python train.py --num_hidden_layers=13 --hidden_size=320 --head_dim=64 --vocab_size=8192 --positions="learned" --tie_word_embeddings=true --init="normal" --schedule="wsd" --decay_fraction=0.84 --train_tokens=687400000
Each number is 200 + 30 x the weight over its row's rms, rounded and kept within 0 to 999. Layers, rows and columns count from 0. The size before them is the row's rms in percent of the matrix's.

# layer 9 MLP up, 640x320, rms 0.145, rows 229-245, columns 256-319
095,135,175,151,176,141,264,183,210,175,234,201,175,235,138,151,263,199,180,207,210,204,201,166,169,213,186,214,209,212,257,181,212,248,230,194,256,221,179,167,172,191,141,207,163,195,233,208,203,223,224,181,221,199,234,200,245,238,223,181,215,255,176,223,222
097,213,193,195,158,206,196,206,162,188,185,160,200,169,239,147,168,168,169,195,203,197,165,237,196,190,206,186,262,216,210,203,181,182,175,162,185,163,141,182,182,241,223,254,196,211,181,195,207,228,191,208,174,200,153,249,197,246,214,248,166,269,220,218,205
098,196,221,241,165,231,205,173,159,175,207,245,167,167,187,203,199,210,206,203,191,225,202,236,158,151,227,236,198,229,230,214,211,218,167,178,219,233,212,183,220,181,219,185,240,194,214,174,171,237,206,225,207,197,211,217,185,169,199,183,138,195,214,214,140
094,231,234,274,212,183,204,156,197,235,216,222,215,157,218,204,193,178,226,200,194,210,148,213,242,208,219,225,201,105,170,165,189,223,174,201,158,192,185,216,125,241,219,179,203,176,193,171,178,223,205,197,249,216,123,175,185,201,173,167,234,182,171,187,230
089,231,194,212,272,195,194,225,231,165,218,96,198,193,192,173,222,179,194,220,186,244,214,219,179,194,129,180,206,198,188,188,207,202,206,196,236,148,271,158,223,187,214,188,204,260,235,216,153,156,176,148,200,190,181,156,192,239,183,202,243,211,158,149,222
099,233,180,238,210,229,233,170,259,152,197,186,204,221,190,200,218,165,136,225,176,156,207,168,215,288,211,152,204,206,236,186,190,252,177,183,194,167,199,131,229,190,181,191,194,204,198,211,180,171,195,166,265,250,194,245,194,223,199,191,234,215,168,196,232
101,251,173,247,205,160,206,197,199,207,189,137,211,254,192,164,199,175,199,188,159,285,184,230,194,212,244,208,162,167,206,207,210,212,205,170,275,211,201,163,184,255,126,223,221,204,215,191,247,190,175,195,235,201,216,180,247,199,205,237,154,169,146,176,207
104,159,250,156,190,219,212,207,156,177,245,185,202,199,182,166,243,191,179,172,188,177,194,217,172,214,174,184,283,198,249,249,266,222,155,317,224,177,181,178,144,222,176,152,227,152,204,207,204,170,228,174,248,179,202,244,188,182,222,290,185,178,208,202,164
093,214,198,148,198,192,241,215,256,271,171,171,198,239,171,185,265,221,192,183,187,164,179,216,166,219,220,210,239,180,177,207,178,227,139,198,248,184,195,181,182,140,211,173,209,200,235,161,153,217,158,207,208,204,224,170,173,239,269,210,214,250,213,180,205
088,212,197,168,218,229,198,221,231,158,181,187,188,186,232,202,182,214,233,202,252,161,154,194,158,222,147,163,198,204,236,174,202,146,164,197,245,263,217,257,241,225,139,176,137,157,238,185,234,190,200,163,163,232,215,210,246,192,288,174,198,214,147,208,234
098,190,167,217,210,187,191,209,200,201,225,256,204,221,219,207,141,232,238,167,261,221,148,210,243,184,221,213,218,176,205,224,208,173,229,182,267,205,147,235,185,240,211,188,206,197,237,235,202,155,182,236,183,186,175,204,251,217,186,258,246,152,151,146,198
092,148,214,129,187,154,269,204,207,199,187,208,219,158,210,181,234,187,186,264,230,174,182,195,152,203,233,156,163,222,221,151,180,195,175,264,202,146,195,216,212,231,260,170,234,219,230,173,168,214,213,194,223,207,233,207,200,209,172,247,182,220,216,169,235
095,194,205,117,166,223,202,231,144,188,220,215,142,229,191,160,238,203,174,161,257,239,250,184,208,153,158,258,199,237,205,223,207,178,215,215,213,163,179,269,148,243,195,175,181,243,162,206,228,185,185,237,191,155,155,178,223,195,227,163,246,150,168,196,243
096,205,219,198,175,192,221,208,212,149,196,238,184,144,187,145,262,189,202,199,252,160,121,200,208,261,234,184,150,202,173,207,193,250,217,231,206,172,182,220,222,235,216,230,152,234,190,180,219,182,181,241,173,226,231,220,202,196,171,177,187,190,190,163,159
101,208,204,201,189,155,178,173,268,175,141,175,170,205,214,194,199,172,160,203,172,179,190,201,201,233,249,184,181,197,232,235,189,262,218,250,155,249,168,141,208,244,201,217,190,175,183,194,217,159,184,177,193,148,210,261,172,232,235,207,160,163,236,198,250
096,176,178,122,233,169,167,191,231,150,220,119,169,209,179,268,191,171,204,185,199,180,207,185,238,224,164,229,181,239,234,222,174,239,209,238,269,203,175,187,218,188,217,190,188,232,165,184,176,205,195,196,169,198,179,206,215,250,201,161,215,233,157,169,209
096,257,137,230,187,196,179,230,131,256,183,211,176,177,237,161,205,221,198,199,194,157,242,164,176,175,200,229,165,230,147,206,180,138,196,209,231,185,152,249,220,230,253,294,188,225,235,186,219,181,242,194,187,164,181,192,196,196,225,195,179,230,171,188,242
# layer 9 MLP down (transposed), 640x320, rms 0.14, rows 229-245, columns 256-319
099,209,223,213,207,222,189,199,217,181,173,188,170,251,239,128,163,173,239,218,175,194,144,199,185,248,181,241,220,204,230,161,185,185,129,226,129,248,237,241,177,195,209,227,201,193,178,175,237,179,190,168,191,256,207,213,203,222,218,188,153,242,189,228,193
100,213,229,218,199,160,207,196,175,159,223,173,191,232,212,200,190,152,228,228,286,125,187,185,203,194,183,175,226,203,236,191,188,195,149,149,215,217,194,162,170,175,210,249,176,212,193,193,192,215,205,199,218,239,174,235,167,179,127,233,134,235,187,201,219
098,174,181,228,119,191,188,220,235,205,181,198,155,196,202,199,210,239,223,251,194,235,160,201,217,203,181,189,230,230,150,219,247,261,168,179,222,179,192,188,233,195,236,157,183,205,187,199,136,228,222,204,249,270,205,221,229,172,225,163,264,208,200,172,222
100,192,183,248,213,215,222,193,224,203,208,244,223,173,114,252,228,200,223,186,166,185,192,204,206,218,217,245,248,191,172,139,190,204,203,170,226,181,195,203,145,147,180,202,180,227,141,182,208,196,212,190,182,233,201,224,206,202,45,184,219,185,211,201,156
102,190,189,151,219,178,227,202,175,206,198,182,242,131,187,157,130,235,183,216,221,252,218,225,206,215,182,227,231,205,208,136,210,220,199,232,251,212,172,214,203,178,208,215,196,229,210,193,175,166,225,220,258,214,166,193,198,155,194,240,181,168,182,227,247
098,218,241,180,220,180,224,213,189,231,221,207,201,168,187,122,239,169,183,212,177,220,213,240,198,245,186,151,246,170,135,189,229,206,170,171,194,244,191,195,203,202,252,220,191,230,187,216,223,194,216,234,199,195,202,185,197,148,202,276,196,179,181,188,262
102,210,160,232,216,131,201,159,182,164,245,171,226,197,253,206,219,162,165,156,211,201,213,204,190,222,203,178,208,185,196,211,206,178,221,156,249,235,193,201,204,253,184,193,168,208,213,212,219,193,187,192,234,161,201,192,176,136,283,214,200,217,185,193,234
102,212,239,174,215,240,196,173,173,182,224,190,152,189,270,220,149,224,249,231,217,209,197,198,157,181,210,157,204,225,239,146,244,193,195,237,216,196,200,227,242,232,184,202,208,220,192,164,192,158,216,189,219,254,206,189,201,186,160,280,228,142,196,156,159
096,253,240,202,245,224,114,174,156,179,193,186,179,262,197,151,201,244,255,212,219,217,164,208,153,178,216,267,194,227,196,163,186,233,217,171,199,189,190,256,200,214,207,188,226,209,219,206,194,161,173,189,201,193,142,171,226,249,191,204,153,200,216,171,249
087,235,218,199,200,208,194,194,184,255,241,214,214,191,187,224,207,189,196,168,222,201,174,160,207,224,203,161,171,190,209,140,187,190,231,225,178,150,252,185,183,257,230,181,168,240,212,167,196,185,183,240,149,216,198,225,147,249,247,190,171,275,190,210,191
090,217,194,182,200,211,209,215,164,223,165,194,240,162,225,159,215,209,245,157,208,177,181,188,221,200,221,235,234,167,201,169,203,158,124,229,209,193,172,178,159,196,208,153,176,161,189,235,200,197,203,234,158,162,186,206,165,193,160,185,144,192,145,263,221
094,158,176,212,176,241,199,208,230,211,135,143,128,204,219,176,196,172,215,240,133,246,223,209,219,182,215,239,248,214,177,225,205,188,139,206,180,226,191,208,191,157,238,205,232,230,179,182,210,196,219,234,229,150,243,181,234,195,240,235,263,184,206,185,147
101,196,160,212,180,223,195,180,203,212,257,149,175,231,199,221,186,177,226,188,225,223,263,180,236,206,201,249,175,205,188,208,172,193,198,239,190,150,207,177,229,211,140,195,197,137,220,188,189,221,168,176,184,213,194,219,190,166,173,299,173,175,205,205,173
098,204,219,179,186,177,172,196,170,163,252,230,202,208,224,201,186,230,189,173,133,190,227,193,216,188,192,213,243,220,195,189,252,173,219,235,219,215,203,249,181,207,223,187,184,207,210,209,182,223,182,195,192,154,249,204,139,228,105,217,211,199,243,174,171
102,206,216,218,236,261,146,155,164,174,199,157,165,209,211,192,218,198,222,175,206,195,139,174,165,245,198,252,250,177,216,166,174,197,246,214,144,217,219,162,253,226,237,234,203,161,207,182,212,213,226,178,230,225,189,246,230,212,171,155,196,182,202,205,195
103,166,137,169,262,180,222,185,231,219,209,210,215,166,217,222,246,170,163,193,250,202,164,205,135,150,253,247,180,273,193,232,222,206,195,207,208,199,150,196,173,212,249,197,208,176,167,177,239,202,147,150,247,198,190,237,177,196,79,249,195,191,165,230,179
104,175,192,212,204,155,178,184,168,228,275,234,175,159,211,166,154,197,185,184,213,170,241,216,218,238,226,225,189,186,156,236,197,229,220,192,211,199,145,244,264,235,167,181,203,251,232,198,186,171,172,201,169,221,169,197,190,255,194,252,165,148,223,214,207
# layer 9 MLP gate, 640x320, rms 0.131, rows 230-246, columns 256-319
102,183,235,196,160,188,210,224,260,211,128,232,179,174,181,245,189,250,185,160,183,248,197,236,225,211,166,217,224,181,211,221,243,216,252,211,172,227,206,179,189,244,195,151,218,193,245,218,215,246,199,210,176,157,276,205,182,193,219,221,210,159,166,238,160
105,180,141,199,213,195,150,232,213,206,235,194,257,209,252,238,164,181,197,164,212,259,138,187,201,218,212,187,268,236,199,207,185,155,170,235,192,177,175,213,232,152,177,256,215,185,193,174,177,213,193,236,190,162,175,138,179,208,181,156,200,217,175,219,200
094,264,179,186,233,194,178,155,239,277,210,167,214,163,219,226,160,150,198,256,178,163,216,195,199,139,174,180,133,212,191,161,227,202,225,176,201,190,140,218,234,234,165,222,138,245,191,201,206,229,236,207,240,188,230,206,220,198,231,165,216,212,163,198,212
104,180,270,184,187,186,219,157,208,191,189,195,193,224,163,222,225,226,211,202,282,216,201,193,184,230,156,231,232,165,238,197,178,237,179,159,194,280,151,225,180,267,229,244,225,157,232,224,167,159,189,206,185,217,174,166,196,168,196,223,178,149,204,210,171
094,224,131,246,194,223,178,201,222,167,182,199,216,222,182,177,221,177,183,176,226,279,205,201,221,198,180,256,180,182,225,220,160,253,163,177,219,234,224,214,207,198,154,199,169,187,122,185,202,232,185,172,196,203,149,146,162,220,268,232,198,190,221,209,205
097,218,162,196,186,203,185,158,220,144,207,208,215,239,198,255,188,179,217,230,217,181,174,193,270,237,217,224,244,200,196,172,210,212,228,201,210,222,167,189,198,196,189,155,165,186,168,188,184,226,241,245,223,190,237,228,156,234,168,215,152,198,161,184,196
098,238,201,208,164,212,176,227,155,143,206,192,197,194,245,166,165,208,248,164,195,270,148,235,167,182,149,143,179,131,231,189,251,211,190,193,202,195,239,253,190,217,178,184,207,164,191,211,201,218,243,199,240,163,212,172,218,187,209,246,184,193,214,205,136
091,172,295,213,218,251,129,209,201,202,180,267,191,217,229,224,200,220,175,205,166,207,148,171,202,220,204,161,185,180,213,220,214,242,253,212,171,252,214,220,135,149,197,192,252,229,266,259,191,212,181,190,217,232,146,215,205,228,216,236,173,220,210,193,216
088,169,244,168,189,206,187,205,119,214,153,154,164,215,221,214,202,148,202,206,187,224,188,155,186,258,179,189,189,153,226,227,211,203,184,193,217,202,185,165,209,231,186,213,151,192,212,194,180,220,169,191,175,201,201,235,213,229,218,239,191,246,208,218,150
094,225,217,221,211,208,170,176,186,185,168,184,204,193,228,198,171,272,195,278,238,162,245,208,239,225,234,183,171,204,212,206,160,176,250,199,213,162,205,184,198,179,226,212,211,195,180,164,163,224,255,182,198,226,163,206,167,215,238,224,196,195,203,172,227
097,203,170,173,133,164,164,189,196,224,242,255,235,181,151,239,204,204,183,231,200,192,179,234,162,177,213,218,191,197,218,177,204,217,248,199,208,198,222,182,182,180,165,226,198,215,144,211,173,229,231,240,152,176,205,186,180,233,177,214,213,202,159,202,256
097,224,203,206,144,202,191,192,226,209,224,259,176,187,232,217,265,214,220,192,198,158,228,194,169,200,190,175,210,189,204,221,179,222,215,226,135,157,126,196,179,236,242,239,171,244,229,198,205,222,212,202,154,170,177,230,264,221,213,220,239,205,185,172,191
097,176,195,243,189,191,165,216,185,232,164,177,161,225,223,218,194,234,217,152,206,218,189,212,198,212,208,168,167,205,210,163,151,158,204,154,166,214,269,156,238,158,180,220,202,186,258,202,190,223,222,215,168,153,183,228,230,201,168,122,178,220,177,261,161
095,199,234,191,183,199,186,165,169,159,182,157,148,146,179,237,223,154,202,207,187,207,175,190,194,156,210,215,140,168,198,242,210,217,169,175,230,187,161,185,144,186,191,192,134,222,178,192,144,151,244,235,150,175,189,217,150,144,212,158,213,228,188,167,229
103,226,239,228,206,217,213,223,127,189,199,223,240,217,221,177,213,169,233,183,169,211,189,222,202,237,199,190,266,133,181,249,231,210,169,209,172,264,190,214,211,238,186,213,186,243,184,200,229,250,184,181,231,220,198,169,185,184,229,174,198,181,229,186,249
100,191,186,155,196,224,163,175,224,179,226,187,206,219,170,139,245,177,266,231,194,128,228,252,220,199,138,171,202,189,215,206,192,169,202,152,144,228,210,201,201,197,220,224,223,214,144,144,241,210,155,229,184,217,185,187,194,154,203,220,195,180,238,181,219
102,172,232,154,203,247,235,211,178,187,183,144,237,179,186,186,246,249,219,188,178,230,201,198,213,191,166,177,196,230,149,279,225,206,257,202,218,205,212,216,199,207,152,238,180,156,170,210,244,244,204,216,222,186,219,183,204,188,194,217,209,196,236,188,185